config.yaml
intermediate_size: 128
norm_eps: 1e-05
rope_fraction: 1.0
qk_norm: false
init_std_o: 0.101
init_std_down: 0.116
learning_rate: 0.00327
lr_mult_o: 1.45
lr_head: 0.0104
max_grad_norm: 1.0
doc_mask: true
train_tokens: 97690000
Each number is 128 + 32 x the weight over its row's rms, rounded and kept within 0 to 255. Layers, rows and columns count from 0. Numbers have three digits each. The size before them is the row's rms in percent of the matrix's.

# layer 5 attention value, 64x64, rms 0.0809, rows 0-63, columns 0-63
106:119100127159045127123182068164170168074111127124108165132101109148103088091181123127164176164141114169155147146187132071063110133167126150167171130139159129152167143136115144160166122156131112
104:147129130127200149068149105070144124100126103157132146100086114097158099127164176161126082158165040106119146117105155042125186148097148136154118106093145095098095169106132142118093122149091124
119:131178090155129170127088171137132088030137100068148117162118161081147158142123068066122199145140129148106134074099124106134094133165129129150124123114126097111116113094174172132103065110127112
111:069174116108094156134129101171136181105113130132090141151132183103154155134114115153139061086127077067163143083152156173174186096105110163148141094133104082115102058104146126108110085128155119
122:149140147123077149181131134135093157153078156105185123079105113043170126135146117150067116140126116186093122149114197071097156165098125118102102111112122122139055114164110107074111116129099144
120:124159113146144121084136143140151101122144119172151147169135114091107143149119139153090111169093147134138199180129181107140136088154080136132156110089079111171091177130214075180167145171163084
123:136116187147078176148153130153180134104151127126127115118154105132197117174174084107153066095200164174143079130119152145157126089101121124158133121081128152057096145077156110127147162173118135
112:138175172150109212088160150157154108102153097126125111106131110115143193138139092104065133143134139142127134097205066178139179086082144142121091178106179120132147100110084128142149083124111143
117:188154141125082098120082131150111141107101185180110074135093113182159164152137141073145078142157138138137148109166154164095148112181171123101190150104140156117125076124155165115102113162058157
120:101165137126123131151100140121148143087188141121053108069162129142153175081149131141131143147062125105142110117113131094138097133092168178165157086158081096179118211127078139118148164119089089
116:133105180055101127167144150113108119166141106124090175130094193157183139118111106096118146126148082106148164094197164126122186105118101071091135156131099155073146173181153125141090104131122092
114:102176150071106096155120163125153109119131107095144135114079133150132065186066180108126111121192158126165140133103130088126111076115155151137113110072111130159129160149062172119203086105130149
121:124103144108139142133100162116158167165099185132095137191166089160129061097185067139121164136106129139158164174144159116108127131056109126200141195097114137158161111119109126100158083095130130
110:163145138192157142189186119148172148105173170137056113087130143136067098141084129119169168116105085144155121085176142153128156158187114124149117164078093135146134116185152142082120119144140139
119:157112116099099142117183071134102091112131078148162157088144128173097130121141121118107102134094168134105098063124209199103135067155147090177086138198111126149103157145133154122122081104117133
112:147111135076132156129097161152129061185143070143119150125172186127116115153137098089165150130119111143104163098141097126129171154163189164146134137074116134167096134093071056100080112150091086
120:148126176120130143127156175176084113129126143102128173173119070131132164161120109151172112120111139066061100136111133149141093177116089082143163173130131140097112104160051169135185122173079093
116:121139103136172100152193190073102058115143170211109128139159152122063147109137095131170121145102185144126115165114160115111138118086151109145125072089125118129096135181114130161110102102081156
104:085084174167099168132167107198144103101108076132128102129108088143140100121086149177096074101107188098089162137084132119109137177147195126116143119110116097143217133106098125107139105136117158
122:116112117133131172127142119175171059124127181129180170152106120201158181134141098120129106132156132155104160115157129118172151202120105155179143148184087115125077088160122162110073135085163140
120:094133126117101122096166115106193163160128115105166140145159160058106200171142121129148128082157122071092102137136137106106110146156118139117118146146155143167149140198200180074107088097078128
122:120100110172109086120175130168134147134206154133166105169145130106108042166128107143121103182079092137142058091137100125137148112170112091117123136172131098103160179113125113067072144105107147
110:157202133074113176095086150066140069126148105148132112073131096095104101142080153097115103094131116126107123181132112139129104124121045176145160106125104139081116143057142166127098131121147174
105:098169134141151145140147129178142139152081126191102116133123179150113147179181092130100131099155125100149100164118089160119164154140163098111204103102155177143151147162077117183076091114199151
104:075112121160112156142127149177154180115087111087188163092180204197117088112115098108160105136084119115101087173133118124108094179080159095108118108074127114095133138115165152149090123125119162
112:159130147170070112114106091114107139185165158151105126116126128118164152128122091177117149159189168082128126130113109119167138178146164184109086134112120102126133171135168133215171118049083152
111:136115174100131122094176094161113128115112136077085121123079121140109131147150098140148177160088166137137182207140139163189142102127083167152150143147201121134101183130113105107052136125074134
112:106154144158181109092091143149123075142106176082105164120115175130101138188140160153110103143131207124137078144140120083118120037145106134164061109137137184122177145162128149104128157128121163
108:101107164124189120146189105111124089076136145103083122099189154082135150110062205111118162131162143136119113158131159108108153113113119117109156177173099134105118116088119153211122159090086099
112:111136156154166185158125071080132125197124151119149129118074129104125138141080087120170130179100136142095149094141104163105111108078099147041192103101115110165121133113137149142163094163148190
124:122095114091091161118145052075117113102146159118157151102151146138138189184141110111082157104086077148152111181064115166147154178152111122183107109106124124129205106154107167157129155145145154
109:048107090139097112106104139155143109133061122160086094109118113117140151166122166109151121150141105110183090120126101135091123141094080031102119115090131056162059118112110105125124121125094078
078:111133141099186119107124088128144174124180097113181168126156152090149053093137156092103114135109074120054133125116140149165113237166149124131125130135118102069153122118124136148133090179143115
091:138101065107115068104121130087094155124099101128103114141076067136111128135152153130142178136119167119110144131048125091067129168176131095069185130203144141127090133141083136139130164161095114
082:154115132094049135130108124096064106137150121185128123155137136191131083169120089157160099110146171121129132131106143133151172108093094076116139163077100045148147209145139142141140082136116155
077:108119171092130114063156098160087095214165103105175158145133148112092156156133117127128159163089182137148118103128091166071131101178124123081150149151154160076123171162076116151118133160132085
090:113094134133183138170116167115115069137209099145172112108097087106133175143112103099083159130192185142099083139164122112121104133134105101118128141149054078147138127156200154114099159127163132
087:139132148136145110129078076138160117171131151155129108117143211141112123118156115119175131136095176113143137109114047118158119118094162161172103107100123113221190148085106153134082090127120062
091:120071129107141081141129100167100111089125123104159133166143177035110204108165188130211116126179120116116098112169134134140179126128118122128078123124111138185102141076144153104150142131151141
088:119144101157142083160137177147154133150134128142075132117125159174143120146178093126158136041110149137116152177143112187180100166172186147117140061128126184101095182110093122115156139118138185
080:134127099169108107143150119154110165128156167136136162151070127140157134062123128166119178175059106102176143097122127164155141165126128089151126149170171175119134137207164158138146194189149096
082:097148197175140167114076178152096168101149107138168145162142121088088177181105130168142118097123145098169136166127158123188094117132086142106125116043137154104074139106139165147133129105166092
078:166136122103158166080141123125173100089126132117080151174081163112131148063147115078107139153164157089114154162104117157213135165163141100148111119156142132062142160199116146161139088079109112
079:133094123142089193116174144147173167108109125132169083128164142204123103139048158099156160115146096162153129115174095151136063139138073124197143118114134134103162074159103156137127099138162137
079:118150155109149118069125137170161108135113105185126133208133045120089163148124083133107114181071102124119138177147126176086161108168151075123119115130145075156185113122156112142114154153168162
083:130115196123059113125133096140117170069110158052151086131146116120180129124123136103155114154116115090135091127069150212161125104175147154122104095157134128115171109158140078127056106111104128
077:136172135121149149151146124111088090051085094146131148170043130090221163132161149114097137149073090158099153152068143117094150130129131089139047136114114101112131105128097121126130148129115106
087:103115190123120146091057167130147175141132075119146135113078095124053124106156112107141137169131134109083155061143120138082124120138140107117133101068141153198098157167095146136179079106162154
084:153141153116137191177155087174203083117093081137165136100104126155126168077102126106172146102142116109097096129139102157133155124092139074155140168097181162130140138110195074126088114177117100
074:106139084070067125119123159148189099196142129106110172112078104111221159120077131156099102098085151136151087132144122147125144114127107096056104142115123136147075098114150136149097082089123137
085:111090105144089133190184119157109094226070133090155173120078150113080140120134107099128107113152121166174171147117122151091096183121152163143152132112105137113083087150116102136079102123170154
089:163095168145083135101090138171106171140130123120159150058140133152095152065122158164141051092160158073165072097140135142089093173120123098125132067154114087085121125134109142156098162169110142
070:118120143111109120148125207126110149078161075122109165115122152114074110126079119080173111204141122111154109140113136095094096115190098037159172145147141128148105157156116108109155106128182085
090:126100138136124141064162124136151177103158101111156126163151080097141080072152106176154127112087121209109110117106141134168028151109149116154139143156072126128146158087135071115097119086143108
089:158127075155184156146126176046155140166126137107073133171185145087182123051130151174131133147172134087050151163125101119127120147116105133141113140124122143117095178107128064121122132120120119
080:120087108175096132127156073143125139069054089100081140128133150101139080110127122084143198167088170158134091110149119135137161111151069137119106142097139102125127166118161147161119182077055120
095:124144088148163141123124093098043136123052114118114138163099200132064104086106095147101139106135194146118129158097103160118114128174076136118152131137155150184133078188096096170141129119142117
080:117170127139150102083105118109076113106112144108140114126132165180164110112151094109160218122116133101164156151155142096122063184058124099137162124133157119149105131119160163072097073184077153
082:113119157137113128131145173231070090160118123122154114141089141121114073146123170195086114098122106124085118173099080165167093155102073109101137173141151132148099129159127095089169167141098099
083:162086158152108089087121125096122121172073144093158063114118097120094108058120129196136114164095190175146161148150069068156126133163128108126082110156124141142157111097132125133106072134163164
074:196152190068139130132067095143114150122124147112097119118136110160085145099136048183095165109117067129098171151105105100115122144149103124160120142086183130131149112079170071125165122091139156
083:083110161131122140102110094161045082059179124150136122134155102152180113092150116138170147148180104152098158134190126082138068183186132137122130147091158176178141097111131116130102129105129135
082:136113104170132099170067091091161120130103166121057145183104124149134110115105131132121146088156180121119124123169070113110113087172152181173115150141094105139083221164140067116139143127126105
082:126147168136087150136156109181179180142110094114129155120145095116187111126149101173118127112163192141146180137091192127115151141137145176210148132171096064118102095149122176137163117154136171